Weights of a small GPT-style language model, trained from scratch on English Wikipedia.
Architecture: learned positions, biases, attention and MLP in parallel.
Each number is 128 + 24 x the weight over the matrix's rms, rounded and kept within 0 to 255. Layers, rows and columns count from 0.

# layer 4 attention key, 640x640, rms 0.0791, rows 244-297, columns 256-383
[[107 141 133  90 108 137 124 139 111 136 102 126 156 141 118 146 139 130 121 127 110 158 161 110 125 105 112  95 132  95 143 141 149 137 124 162 121 148 152 148 121 130 123 108  99 161 111 129 109 139 127  91 124 105 119 110 120 126 114 135 105 127 102 138 125 154 101 141 160 140 104 147 114 165 126 109 113 140 122 125 115 105 120 115 144 128 126 121  90 108 131 192 145 140 107  92 144  97 109 109 113 154 112 115 106 134 131 154 108 122 136  95  90 124 118 136  89 146 132 136 110 160 123 159 140 173 143 139]
 [147 116 157  86  97 156 103 143 120 124 142 132 160 148 123 105 129 122  99  91 105 176 119 121  97 138 120 142 120  89 133 140 162 130 139 121 134 126 113 112 162 130  93 194 120  80 138 150 146 176 128 137 131 121 123  86 110 101 132 128 134 156 125 137 120 125 123 154 121  79 145 114 127  86 137 108 124 103 163 123 139 100 147 155  76 121 114 118 127 135 121 138 118 108 107 133 169 111 127 137 155 117 129 104 128 159 127 130 136 123 125 124 135 149 149 105 129 110 128 127 155 154 148 164 105 140 167 136]
 [ 99 155 122 139 143 154 116 107 141 153 146  96 119 130 130 162 143 109 167 109 145 123 101 108 163 102 117 129 116 144 126 112 124 136 153 120 131 100 114 122 120 140 107 124 105 163 138 148 105 148 140 137 112 135 130 114 141 120 113 100 113 171 140 140 118 120 116 159 115 137 128 145 123 134 127 132 126  98 118 105 122 154 125 105 123  81 132 134 145 138 124 138 130 141  93 122 107 142 144 105 106 170 104 118 124 102 116 121 126 109 104 147 110 102 119 124 145 142 143 140  90 122 138 106 150 132 130 155]
 [ 99  75 126  76 156 122 182 132 140 108 123 123  88 171 131 106 113 154 141 129 124 149 119 147 127 140 159 144 126 107  96 174  83 150  98 118 111 165 122 150 120 182 177 101 100 116 157  89  68 124 128 139 149 125 119 101 131 152 121 158 145 137 133 104 119 133 167 149 100 115 128 147 170 111 156 152 140 123 128 122 102 132 148 136  96 133  96 124 138 106 106 110 111 129 145 132 110 124 160 142 152  53 162  92 110 143 131  98 153 148 143  81 170 148 122 140 119 137 136  99 120 132 126 118  83 147 126 107]
 [123 111 150 110 160 141 138  99 146 111 123 163 103 142 131 118 126 128 134 135 109 133 136 139 115 136 121 141 143  68 125 123 135 153 123 127 111 136 121 111 111 150 128  99 131 112 122 129 161 132  80 131 159 134 116  80 125 125  85 154 110 114 140 116 116 112 108 144 131 133 107 103 115 124 121 127 123 137 121 139 119 156 112  95 115 109 122 134 111 123 139 124 120 125 159 121 152 152 142 146 155 100 142 148  95 158 159 164 145 127 139 105 106 161 133 107 117 108 109 126 129 131 122 129 119 123 112 145]
 [108 125 118 111 120 138  99 156 131 127 121 162 145 140 134 139 115 131 150 138 160 129 128 116  84 107  96 161 136 137 134 148 177  86 146 133 175 166 119  90 119 145 145 155 117 103 146 116 100  73 132 137 154 127 126 119 150  99 125 103 157 150 137 112 102 133 165 154 140  95 116 107  93  94  73 129 134 137 120 103  72 105 183 143 101 132 108 146 115 137 155 115 126  83 121 126 144 162 116 139 102 146 119 132  97 117 125 130 111 123 153 163 176 100 150 108 116 167 155 118 127 115 112  79 128 102 108 122]
 [105 111 114 127 134 137 117 122 139 142 107 123 112 107 152 125  93 131 141 132 124 153 126 162 145 104 141 138 133 112 130 135 129 156 125 187 139 144 120 118 115 160 116 136 115 147 131  93 116 110  80 141 121 122 132 105 112 129 116 141 135 153 136 118 127 148 132 153 122 144  93 105 125 102 128 142 120 111 142 123 102 103 144 132 117  98 143 144 132 120  94 104  94 139 141 105 116 115 146 152 114 118 144 154  86  98 123 113 163 102 131 139 129 174 127 130 164 140 142 117 140 144 163 162 137 126 110 118]
 [148  69 122 111 120 114 134 102 155 133 143 111 121 143 145 121 147 121 121 122 137 140 111 126 138 121 122 147 120 115 135 116 139 117 156 159 160  95 126 134 122 105  92 136 103 112 116 132 112 132  73 113 143 133 135  64 148 151 161 135 135  80 166 140 134 101 140 125 113 142 115 198  96  93 127 154  91 131 140 151 125 119 148 128 124  94 121 123 112 163 140 153  78 115 102 104 131 178 138 109 164 116 170  99  98 128 120 124 140 100 143 130 129 144 172  87  97 115 140 116 131 148 128 166 126 136 133 118]
 [122 108 125  94 124 145  98 168 117 161 136 119 138 153 147 135 144 141 116 131 126 124 146 128 120 158 133 139 192 169 154 148 133 118 127 146 113 121 129 131 160 129 107 128 135 163 125 125 125 114 139 171  97 128 109 123 147 125 122 104 132 125 133  79 132 109 135 131 106 133 135  57 137 121 111 118 115 147 119 111 120 139 132 106 156 127 148 129  78 143 129 159 104 149 125 129 114 107 128 157 121 161 124 118 150 154 144 121 166 103 135 124 140 118 131 153 132 116 110 137 109 144 109 136 132 122 134 118]
 [112 126 136 126 147 100 137 137 163 132 131 147 150 127 153 160 114  85 119 127 120 123 115 121 182 108 140 157 143  62 120 136 139 100 131 122 153  91  96 107 139 140 157 139 131 161 134 177 122 142 110 128 152 151  80 135 137 156  98 141 126 131 125 151 118 107  97 106 150 109 145  98 132 181 139 117 139 121 103  95 143 134  68 137  89 124 120 130 144 147 144 152 160 147 157 127 115 106 112 166 115 112 141 142 106 116 116 152 156  97  87 155 114 142 102  99 136  93 137 161  91 129 126 162 108 121 102 143]
 [130 107 149 121 145 120 179 145 153 143 117  72 103 131 119 138 145 151 124 157 166 124 118 180 135 113 142 112 141 151 107 162  86 138  85 103 125 149 124 130 139 149 134 118 138  98 109 135 158 118 126 195 150  85 136  92 122 128 149 125 168 120 116 148 148 135 112  96 152 118 142 141 214 106 148 147 125 140 106 115 146 147  92 119  87 138  73 152 106 117 178 127 128 108 170 154 133 116 115 114 125 112 153 125 173 117 149 113 113 126 110 160 178  96 127 174 137 112 108 129 139 132 122 143  94 115 145 132]
 [128 107 125 114  97 129 122 143 137 119 130 104 133  87 122 151 100 118 161  90 177 114 137 116 133  75 109 109 123 113 119 146 155  65 156 110 145 117 125 144  91 119 119 162  90 133 112 126 111 139 104 133 160 115 116 131 137 127 134 141 126 126 126 122 145 136 116 134 174 114 147 142 141 105 120 118 120 139 156  92 100  96 148 168 135 133 125 126 136 146 140 157  94 157 106 123 100  80 130 129  90 138 151 119 138 134 121 132  97 125 140 143 116  67 112 148 104 145 146 125 150 165 162 113 133 134 117 129]
 [114 102 119 111  92 119 117  89 135  98 166  88 140 132 139  98 118 121 132 151 129 123  94 121 119 108 132 144 123 114 109 125 133  95 165 130 147 140  96 129 142 143 144 132 120 138  92 135 125 142 155  91 161 139 136 134 108 129 142 119 155 123 106 139 111 135 137 113 118 141 114  93 147 116 140 171  88 109 118 148 122 144 139 105  78 122 100 133 123 144 109 122 129 133 137 138  88 121 107 151  84 144  80 107 115 135  99 143 101 125 162 146 175 144 133 115 129 191 108 128  90 127  98 116 123 141 181  92]
 [143 159 129 134 116 151 125  95 130 104 180 128 123 108 137 108 143 104 149 163 116 103 105 131 124  97  74 137 112 154 132 106 111 135 126 121 138 115 143 154 136 137 136 124 127 140 110 112 100 149 167 124 129 133  86 120 120 171 103 153 132  67  85 124 134 134 129 123 135 125 106 105  96 137 160 140 112 165 133 123  88 132  89 121 117  95 138 129 120 118 126  94 138 106 120 133 109 147 135 134 121 160 124  80  91 129  79  98 103 142 115 156 143 120 115 127 113 152 126 115 103 112 113 125 131 148 162 140]
 [ 94 149 125 135 130 142 121 126 132 121 120 115 125 141 118  94 122 122 108 120 102 131 119 147 132 113 134 151 148 148  82 148 143 102 128 119 151 119 142 144 121 132 128 128 145 155 122 145 140 149 147 137 114 110 146 115 135  98 157  86 171 135 111 112  97 119 128 133 142 126 147  97 131 129 143 150 101 127 116 150 123  84 134 130 129 147 109 121 101 139 118  99 112 107 128 113 140 118 112 128 120 100 126 142 119 103 136 100 127 145 106 126 124 111 125 116 131 161 129 139 194  92 118 113 151 148 132  90]
 [147 112 194 123 132 114 151 180 140  99 123 142 121  91 113 130 139 131 110 107 155 136 158 121 110 191 132 111 134 120 105 120 144  90 128 136 122 121 125 118 143 123 100 122 110 126 109  88 162 125  98 151 161 137 124 127 123 132  92 140 111 143 160 118 189 140 135 131 123 128 151 130 149 115 134 116 121 183 132 114 143 148 115 136 144 137 168 158 118  99 152 138 101 131 166 126 106 114 143  88 105 130 169 108 167 124 108  99 152  99 118 135 137 158 138 171 126 120 132 127 115 168 147 151 132 116 114 147]
 [112 121 107 141 151  70 128 137  87 115 114 139 133 136 139 133 116 128  94 125 193 102 163 115 146 132 150 123 165  84  89 132 153 127 138 153 138 141 136 126 155 149 107 101 113 115 141 111 128 136 120 159 132 108 177 128 124 104 168  80 146 178 117 143  65 147 118 146 119 102 147 131 163 163 111 158  98 106 130 155 115 117 143 120 125 133 104 112 119 126 127 147 115 136 132 137 150 133  99 115 131 123 145 114 101 149 106  94 108 153 123 168 125 113 114 154 110 188 139 114 133 153 165 107 117 134 159 112]
 [ 90 123 113 145 160 177 116 143 119 162 150 105 123 127 141 103 128 148  99 127 102 118 147 123 138  72 176 136 145 150 140 119 105 113 157  98 155 111 114 126 165 128 149 136 121 135 189 112 133 113 122 152 130 121 116  95 156 131 163 119 112 141 138  96 151 155 113  87 129 164 152 112 157  93  80 145  93 119 142 144 158 118 159  95  93 114 112 135 127 148 132 145  78 127 191 112 129 150 120 162 141 134 139 123 129 144 166 134 135 147 122 121 162 116 144 140 152 115 150 113 129 116 160 107 111 181 137 111]
 [146  88 131 111  86 156  89 140 126 160 133  85 132 140 130 118  99 130 117 122 147 192  85 137 124 142 108 107 119  96 134  99 110 119 131 128 180 151 128 102 120 121 165 101 136 178 138  90 121 108 156 117 128 147 118 119 164  36 123 166  94 122 146 133 121 103 112 128 131 139 144 131 126 177 141 129 117 140  87  73  96 165 206 126 154 125 157  79 159  91  91 103 134  88 134 123 144 109 177 127 116 116  87  93 158 133 140 147 100 147 119 119 154 127 142 123  97 192 162  91 159 119 111 124 188 154  97 126]
 [148 136 123 147 105 142 120 136 131 160  91 132 108 110 125 167 120 190 161 130 101 121 128 138 139  86 140 104 136  81 148 149 129 125 144 128 132 179 110 126 137 122 134 133  86 137  98 171 129 137 132 139 117 118 129 110 147  94 144 173 107 165 139 108 152 137 104  77 144 160 168  94 118 129  98 132 159 130 141 140 141 123 133 146 151 136 129 115 147 115 176 129 110 134 170  93  54 117 169 124 139 124 102 129 138 137 112 165 141 141 141  52 127 141 154  87  92 148 163 121 151 164 119 121 125 133 133 110]
 [177 124 129 135 113  91 138 117 123  98 127 116 126 139 124 108 112 122 135 108 175 139 132 172 131 139 142 131 110 118 146 120 156 155 122 157 101 126 123 106 118 128 161 101 116  94  90 136 138 116 144 137  85 179 132 149  98 160 120 132 107  73 176 148 156 162 114 139 151 125 150 147  93 178 146 114  57 133 126 117 117 134 144 123 136 162 151 142 169 114 105 157 118 154  68 115 174 152 132 159 127 116 173 139 137 142 128 122 136 102 144 142 151 114 133 174  97 145 118 101 136 129 129 145 154 111 151  80]
 [ 72 123 120 113 134 144 129 118 106 149 140 139 118 159 126 139 124 126 102 113 143 128 139  91 148 122 132 126 141 135 134 136  98 109 152 131 116 111 126 162 134 139 123 133 127 159 129 143 144 115 139 112 123 139 150 157 136 137 141 143 150 160 130 130  96 113 155 109 119 139 124 137 128 130 133 105 143 120 148 151 121 133 133 130 113 152 134 129 124 129 133 139  95 151 130 128 118 146  86 115  90 119 119 130 123 126 143 109 106 108 145 130 114 152 131 120 134 127 118 158 110  87 120 115 149 155 143 152]
 [122 130 120  93 118 124 169 134 134 139 147 171 102  94  98 136 153 163 142  96 110 130  99 140 123 142 123 171 116 135 127 141 136 152 156 121 120 116 101 107 108 108 122 163  98 147 101 129 120  95 129 123 177  88 122 158 154 126  55 152 154 146 151 134 117  80 112 120  97 102 119 137  77 109 123 108 147 117 129 111 113 153 115 120 115 120 148 126 111 140 136 136 165 118 120  99  77 123 112 124 119  97 122 117 150 119 131 134 151 119 109 123 109 155 115 145 117 108  93 123 138 111 118  95  82 126 143 124]
 [171 112 136 124 144 104 121 148 146  96 101 115 168 135  82 139 119 114 136 120  99 153 110 126 106 142  86 110 136 119 111 125 135 112 140 151 110 114 108 135 118  70 106 128 122 134 134 122  51 114 154 136 134  95 101 112 103  85 108 118 110  93 131 132 130 141 104 153 106 131 153 169 155 169 106 139 131 193 197 120 101 123 122 150 122 160 136 122 133 126 138 133 122 109 194 134  90  99 168 123 187  97 191 117 133 134 121 129 139 138 164 120 134 133 115 161  89  78 130 122 125 138 111 151 125 131 126 122]
 [147 164 142 130 103 141 159 134 142 149 162 171 113 141 128 162 138  96 119 139 135 149 139 125  93  98  97 154 139 136 110 152 106 139 150 138 172 163 193 131 101 104 138 139 144 158 131 124 130 126 129 108 136 128 127 122 130 137 133 124 123 124 113 111 146 136 146 137 104 135 121 120 113 142 143  93 137 125 140 101 106 155 157 154 143  85 136 125 118 107 112 108 131  85  86  82 109 113 146 128 122 132 105  94 137 154 122 111 130 146 117 119  78 167 121 137 174 132 132 102 160 135 114 126 168 126 143 171]
 [ 42 160 105 121 161 172 148 133 113 170 129 140 135  92 156 135 102 129 123 124 159 124 176 132 144 123 133 103 116 150 118 117 104 114 150 162 141 115 169 135 189 136 124 127 123 164 152 124 118  85 138 143 134 128 116 129 178  97  91 123 159 131 176  90 129  95 109 129 121 134 144 136 123 135 111  89 160 155 108 153 131 157 163 107 176 121 115 123 128 162 137  75 128  92 137 132 111 170 146  70 141 106 117 117 148 141 136 130 115 107 134 144 108 150 133 117 145  79 147 144 160 117 143 133 148 148 113 150]
 [135 136 138 142 122 146 136 136  99  90 135 141 144 148 141 118 103 100 128 123 126 110 142 106 162 116 138 110 131 159 127  84 128 102  99 122 136 151 154 148 119 140 124 129 114 170 153 107 121 140 128 138 127 142 106 120 106 137 122 134 112 139 105 142 117 131 106 147 155 131 140 113 165 163 157 153 104 153 134 146 112 140 118 187 132 176 124  98 131  90 131 139  75 123 132 147 136 124 100 142 126 132 148 122  97  62  94 117 135 128  96 113 141  91 125 119 138  97 144 131  78 139 126 143 153 152 134 117]
 [106  69 123  86 142 123 101 153 111 109 111 140 155 126 129 136 154 157 113 149 131 112 151 118 146 206 132 127 102 122 137 119 170 153  92 128 108 158 139 141 132 148 108 109 182 130 110 101 156 153 104 153 189  65 104 115 119 146 144 165 130 202 112 158 162 111 118 129 142 129 143 110 148 107 127 132 106 103 125 134 129 114 111 103 137 115  76 167 118 125 154 123 142 100 150 138 132  96 132 145 125 125 161 160 151  98 170 124  98 114 147 169 116 158 131 132 148 174 118 152 170 164 160 180 156 122  90 139]
 [122 139 145 138 152 104  97 140 114 121 130 161 126 158 105  84 131 104 148 160 131 163 105 137 131 129 143 122  70 140 161 130 157 136 111 159 134 136 163 149  78 133 110 102 129  88 119 107  84 141 174  98  98 147 104 135  46 165  90 166 108  91 145 156 138 152 177 164 128  86 101 120  86 146 138 120 124 133 152 148  99 138  89 120 131 151  93 141 132 126  99 145 152 127 132 135 146 114 154 123 175 161 189 129 102 133  92 147 121 124 157 126 102  89 138 127 118 136 155 109 105 143 119 135 135 107 131 124]
 [107  97 139 112 124 141 140 119 136 157 188 137 107 142 111 136 147 148 151 115 124 125 133 108 101 130 135 126 148 150  95 170 122 148 125 102 115 130 105 139 114 125 124 156 110 133 162 130 148 143 159 109 106  72 132 152 148 119 130 104 160 135 155 117 154 117 141  96 106 165 120 113 142 158 109 105 148 133 118 148 167 119 166 161 143 126 134 103 110 132 128 113 114 119 157  94 185 126 122  87 123 108 143 124 141 125 179 127 139 178 138 108 142 139 114 141 111  89 129 116 112 135 152 158 126 144 104 145]
 [105 107 119 135 130 169 112  90 110  96 126 115 146 135 147 138 126 118 130 132 129 139 155 108  93 106  60 132 106 103 118 104  65 142 114 133 148 130 157 133 190 143 107 140 153 148 146 146 154 180 159 125 123 139 141 159  74 149 110 143 152 121 105  98 126 137 127 134 158 134 105 102 152 124 128 155 117 128 129 149 167 145 137 147  98 142 125 119 135 149 143 141 105 128  94 129 115 126 118 105 116 128  95 165  97  97 166 153  87 159  90 110 121 110 129 109 164 170 127 141  94 124 127 156 143  82  97 105]
 [155 136 145 131 132 170 130 112 127 103 117 135 170 155  99 124 138 135 112 113  87 172 145 152 126 130 107 122 131 126  70 115 138 122 135 106 129 136 114 143 105 127  90  92 138 176 125 153 147 137 130 121 132 150 110  58 151 130 142 136 145  97 131 104 116 107 108 155 132 131  96 122 177 159 126 105 114 145 174  67 162 100 144 137 109 126 128  95 135 108 127  84 150  50 119 155 159 186 135 106 149 146 132 102 152 123 167  91 163 130 165 142 146 118 102 175 146 127 151  93 117 135 123 177 159 119 100 139]
 [156 129 136 140 106 138 143 141 148 122 118 156 101 115 104 145 155 133 129 145 138 119 117 136  87 138 113 139 101 131 126 143 128 148 118 132 117 119  98  83 123 123 124  96 134 110  94 143 121  98 123 139 156  95 132 115 137 165  94 137 134 118 128 103 139 113 119 138 119 110  86 119  70 123 118 148 172 143 109 118 134 160 136 124 132  91 110 128 135 152 132 114 160 100 127 120 109 102 170 156 128 121 133 105 157 146 123 129 159 138 140 112 118 127 118 138 116 112 114 122 147 158 107 152 111  87 102 129]
 [138 132 133 136 125 161 114 159  97  95 114 143 122 124 128 133 117 132 107 127 122  96 143 128 153 112 128 107 116 137 130 126  92 157 152  82 100 117 126 124 162 135 128 114 174 155 167 123 155 127 122  99 132 128 118 124 149 150 144 107 164 122 143 131 142 121 117 133 154 136 122 125 123 134 104 109 145 154 126 136 168 128 129 163 142 130 133 132 117 176 118 125 116 101 135 138 127 174 119 139 114 123 159 122 176 138 145 107 120 138 142 125 100 113 122 133 155  98 120 136 140 104 116 178 125 108 109 120]
 [163 129 106 140 128 123 120 130 148 119 148 129  92  90  77 141 175 127 117 155 112 118 134 154 115 147 110 127 119 141 158 148 147 146 144 107 149 102 124  90 117 131  96  97 119 107 109 119 149 107 109 123  86 101 134 106 140 130 133 114 139 145 135 106 151  98 122 106 109 121 146 140 104 131  97 117 135 134 129 107 152 162 157 128 161  96  96 154 150 149 149 114 133  98 131  99 123 121 174 121 113 120  87 121 133 127 151 124 155 147 116 132 138 137 135 165 107 101 125  96 150 165 106  86 103 141 121 128]
 [107  79 138 113 118 131 130 134 157  98 140 149 165 155  96  52 122 122  71 130 130 106 152  70 140  60 142  93 172 123 112 133  93 113 133  82 129  91  94 154  92 130 125 129 149 136 154 137 144 164  98  65 122 113 135 124 132 166 128 121 130 136 144 149  95 117  88 153 107  97  81 137 123 136 114  61 157 129 138 136 173  90 115 145 106 109 150 112  76 164 123  65  81 125 164 113 149 113 103 134 142 103 127 133  84 135  94  84 143 162 124  81 162 128 136  81 150 139 126 117  94 133 185 161  75 153  66 129]
 [101 127 125 152 163 140 107 148 143 114 149 130 138 159 157 126 126 115 130 145 139 123 163  90 204 102 101  94 116 155 137  92 106 136 100 124 112 108 122 115 118 150 112 127 141 124 160 118 137 132 125 102 134 148 117  96 124 135 120 147 109 109  78 156 134 155 109 146 113  99 130 137 138 150 113 134 139 127 172 133 145 127  83 136 133 130 111 125 107  91 129 120 116 107  97 121 127 127 158 126 117 142 114 114  82  98 115 106 110 134 130 155 158  77 127 121 113 121 121 143 122 117 134 148 127 154 112 150]
 [157 131 139 146  97 116 127 120 183 103 115 111 120 116 108 105 130 123 157 149 126 114 113 110 116 124 141 141 120 136 154 129 139  93 124 155 120 143  81 141  94 132 166 111 116  61  59 124  73 107 148 107 133 141  78  96 126 142 124 122 131  88 111 167 109 150 138 160  97 134 102 103 116 106 135 160 143 106 147 142  69 128 117 104 143 115 126 112 156 115 104  89 139 137 122 119 129 151 145 160 132 162 153 128 102 149  77 119 126 124 161 143 150  77 110  93  92 148 151 115 112 127 115 111 131 145 153 147]
 [142 134 161 121 128  92 126 140 147 125 108 131 151 108 138 124  91 103 115 119 116 152 139 114 139 158 155 105  94 117 121 114 118 120  91 120 148 143 149 143 122 155 105 151 149 114 122 122 139 168 113 120 162 117 142 151 103 116 105  87 137 155 120 150  89 123 133 157  93 100 130 170 137  97 131 131 153 101 121 113 143 127 146 135 134 146 115 120  97 147 113 111 134 131 102  94 141 100 101 159 108 121 102 154 101 137 101  79 101 104  99 135 138 140 153 123 132 148 118 106 128 132 159 130 109 131 110 141]
 [109 127 143 136 120 144  95  56 161 117 142 100 156 143 145 131 130 124 117 134 130 139 136 119 173  97 124 126 150 133  83 130 160 110 141 130 137 139 105 106 138 122 147 137 112  68 129 175  77 151 135 106 104 148 129 157 109 111 140  50 126  76 140 155 105 175 120 173 161 105 165 158 162 123 131 136 114 118 137 138 129 165 136 141 107 152 118  85 142 124 113  99 127 113 125 111 128 161  88 119 140 141 111 157 154 126  85 145 122 171 110 107 130 103 144 116 107 117 156 140 126 111 124 125 127 107 147  76]
 [114 116 119 175 159 121 151 131 128 114 136  72 112 111 134  99  85 135 142 111 146 118 164 127 132 172 197 110 152  95  87 162 121 132 154 124 101 117 148 117 162 157 114 125 135  91 137 122 172 103 144 112 120 130  95 123  91 127 181 106  96 130 124 126 123 125 158 119 131 145 170 170 134 128 159 120 116 136 139 175 142 114 108 127 132 136 148 133 121  59  99 119 124 141 130 144 166 141 113 112 121 133 125 139 130 120 103 167 103 144 104 109 106 131 121 124 116  93 140 155 103 128 115 135 135 162 135 105]
 [ 84 129 143  81 123 158 141 150 143 167 100 179 139 152 116 108 112 127  99  85 114 129 133 101 130 142 119 141 137 119 118 136 137 114 179 130 122 115 120 152 134 102  96 129 134 162 131 113 109 140  88 134 144 100 123 108 123 109 152  96 166 107 155 168 112 111 128 140 105 140 129 122 149 133 110  83  92 153 125 171 160 107 124 148 154 139 148  60  58 148 147  90  97 108 181 149 130 114  62  99 131  84 177 118 130 152 133  63 177 130 131 125 146 134  83 124 126  37 108 146 143 134 142 133 169 101 118 111]
 [131 146 131 129 151 149 154 113 132 138 161  89 119 143 139 114  88 105 111 128 105 108 140 118 176 124 114 134 119 147 133 138  95 107 123 127 144 139 166 149 141 141 145 113 133 139 159 101 199 120 107 102 113 144 115 142 102 146 132 144 130 143 121 116 124 109 119 102 100 141 158 132 127 115 169 129 141 100 146  89 143 144 149 110 153 113 117 158 164 123 101 101 104 140 121 105 147 139 110  96 119 160  76 126 129 134 150 155 138  99 109 140 139 117 178 123 175 127 156 130 119  72 124 111 152 171 134 132]
 [177 163 133 141 129 102  91 113 183  96 126 135 169 110 106 155 112 118 165 158 145 134  85 144 157 186 122 143  83 133 117  99 190 125  99 183 111 185 141 111  90 102 168 128 124 117  88 100  99 150 117 117 111 115  94 118 117 112 128 156 115  85 145 118  96 117 119 157 137 105 128 106 115 112 119 167 128 126 147 110  85 112  84 129 126 178  86 133 139 110 115  68 157 134 118 107 106 136 164 126 145 122 111 121 150 107 106 109 162 114 126 137 161 139 149 109 131 114 126 147 201 122 138  88 161 144 153 114]
 [125 131 152 118 117 124 121 130 129 142 128 152 124 149 110 113 131 109 105 110 162 147 134 111 121 138 116 128 138  89 165 128 152 119 123 149 141 114 161 120 127 111 151 124 105 106 141 109 128 142 130 102 135 122 129 142 125 125  84 170  88 134 130 150 143 146 121 124 145 142 151 125 132 155 128  90 115 151  92 111 135 118 127 122 143 136 160 107 134 104 125 139 149 143 135 115 154  96 112 120 168 135  92 137 137 131  84 134 134 131 127 139 102 154 119 131 132 135 150 117 138 156 128 113 142 118 108 131]
 [117 176 148 135 114 151 117  64 119 121 113 103  88 112 146 101  75 126 116 160  94 132 151 115 156 131  99 169 110 127 106 117 138 104 152  88 125 118 121 127 135 133 104 133 134 120 164 125 146 155 173 113 105 141 150 104  78 139 107 138 156 148 140 110 138 185  87 147 145 120 134 146 134 146 148 166  87 107 123 101 151 115 138 120  93 161 111 120  74 124  88 167 139 125 120 115 154 135 139 146 144 126 106 156 139 152 109 132 114 143 126 146 139 127 131 126 146 172 143 126 104 138 136  97 111 114 117 142]
 [167 107 130 115 112  78 136 161 129 102 145 150 116 143 106 137 136 119 140 106 172 126 129 131 106 131  70 115 110 108 133 147 140 124 120 113 125 123 127 136 126  99 149 131 114 152  99 133 136 148  98 154 118 118 130 132 158 135 100 131 116 145 146 138 150 155 103 161 139 118 129 129 127 137 127  84 126 144 111 121 119 154 122 124 131 121 160 112 153 129 135 149 133 130 151 159 124  94 109 137 129 134 127 135 134  86 136 128 190 134 114 113 125 126 148 149 128 117 110 116 124 168 138 130 134 120 141 125]
 [102 140 140  96 154 121 167 105 145 122 140 182 137 110 133 154 142 124 131 114 183 105 163 112  99 150  98  98 104 113 126 120 120 141 150 129  88 124 139 114 174 119 118 133  97 145 109 152 156 129  93 149 158 106 137 138 136 157  75 128 129 138 133 101 155 121  91 131 100 134 115 146 135 123  93  97 140 161 129 125 147 119 100 124 163 138 178 158 110 145 163  98 122 148 119 114 109 127 121  94 120 102 125 130 132 141 148 142 143 126 120 134 132 191 112 145 137  72 123 128 116 182 164 131 108 111 117 147]
 [137 118 143 121 102 116 114 140 131 114 137 148 113 112 131 119 139 118 145 108 124 118 128 152 109 137 116 105 109 123 154 125 134 122 107 129 106 127 141 120 119 113 112 148 116 105 125 114 116 151 103 137 136 115 109 114 120 120 105 127 122 125 133 118 160 165 106 136 113 119 110 130 129 150 122 118 121 133 114 104 148 117 121 139 128 129 134 117 127 149 151 121 142 132 141 121 156 105 134 145 148 120 143 148  99 128  99 110 166 132 112  97 155 116 115 135 112 130 137  94 132 169 159 137 152 132 112  99]
 [134 111 110 105 142 103 150 138 121 137 134 145 184 105  90 147 147 107 126 160 104 174 110 136  70 129 119 124 133 159  69 156 156 158 134 113 128 146 134 113 114 147 109 126 165  94 111  83 105 129 149 113 150 111  78 138  87 143 102 123 111  71 150 117 100 123 183 198  98 108 152 151 163 131 131 100 119 155 128 138 118 164 102 119 106 129  93 138 144 135  92 112 137 107 104 151 105 104 160 149 103 125 160 111 117 154 175  74 158 122 107 144 122 117 150 144 165 153 143 120 107 118 122 142 134 128 113 190]
 [128 156 104 104 118 162 132 111 123 146 190 142 104 156 165  92 157 147 133 146  92 106 139 153 142 119 136 138 175 132 139 179 101 149 108 133 137 104 143 111  92 164 117  94  87 128 115 163  64 150 175 117  69  95 129 164 125 123 105 167 150 147 131 114 123  99 144  77 102 124 145 142 105 128 103 102 139 132 148  94 136 136 142 197  86 101 128 140 140 103 133 143 166  92 108 131 113 140 180 143 119 154 108 129  67 133 125  87 118 103 110 115 130 102  81 121 115 126 147  80 131  76 121 106 124 110 122 134]
 [ 92 114 154 108 149 136 116  97 150 147 111 120 128 137 133 132 105 130 115 118 156 119 153  97 168 147 163  88 129 107 138 135 117  93 125 149 141 127 132 146 147 120 155 104 144 118 152 112 139 135 119 116 116 163 130 144 134  93 144 102 129 137  96 191 114 128 145 124 126 132 128 142 172 116 126 132 105  75 184 133 118 100 148 103 150 129 138 116 131  82 139 124 110 140 153 115 207 152 125 131 143 126 112 161 125 163 103 139 108 126 135 162 102 120 110 133 114 163 143 135 105 109 156 132 115 153 110 128]
 [145 149 153 154 111 120 122 159 153  85 137 186 122 132  72 105 142 121  88 137 159  90 118 125 127  81  86 129 109  97 144 155 119 169 126 108 112 104 135 136 124 116 137 118 135 126 159 120 139 107 139 117 150  97 166 121 148 157 109 146 122 157 136 113 119 122 115 125 119 141  87 122  96 120 112 113 165 156 110  87 172 147 103 108 134 115 140 128 136 144 140 126  88 104 149 118 120 127 164  90 158 112 136 115 133 142 122 128 180 147 139  99 137 123 140 109 105  80 104 132  86 137 120 121 158 109 128 144]
 [137 148 108 149 125 151 117 100 110 135 117  93 149 131 149 107  98 105 133 146  91 139 167 140 151 112 119 121 104 139 153 132 131 102 134 113 143 122 128 156 131 123 123  85 153 180 137 108 115 116 145  81  68 133 120 109  97 119 164  95 135 125 126 118 145 110 120 152 157 124 153 116 109 131 143 189  99 128 120 122 164 126 120 144 143 117  77 126 128  66  82 141 113 104 143 129 112 128 115 152 152 130 109 125 140 112  89 120  96 138 115 125 126  95 145 133 141 124 154 133 129 125 113 124 194 112 120  71]]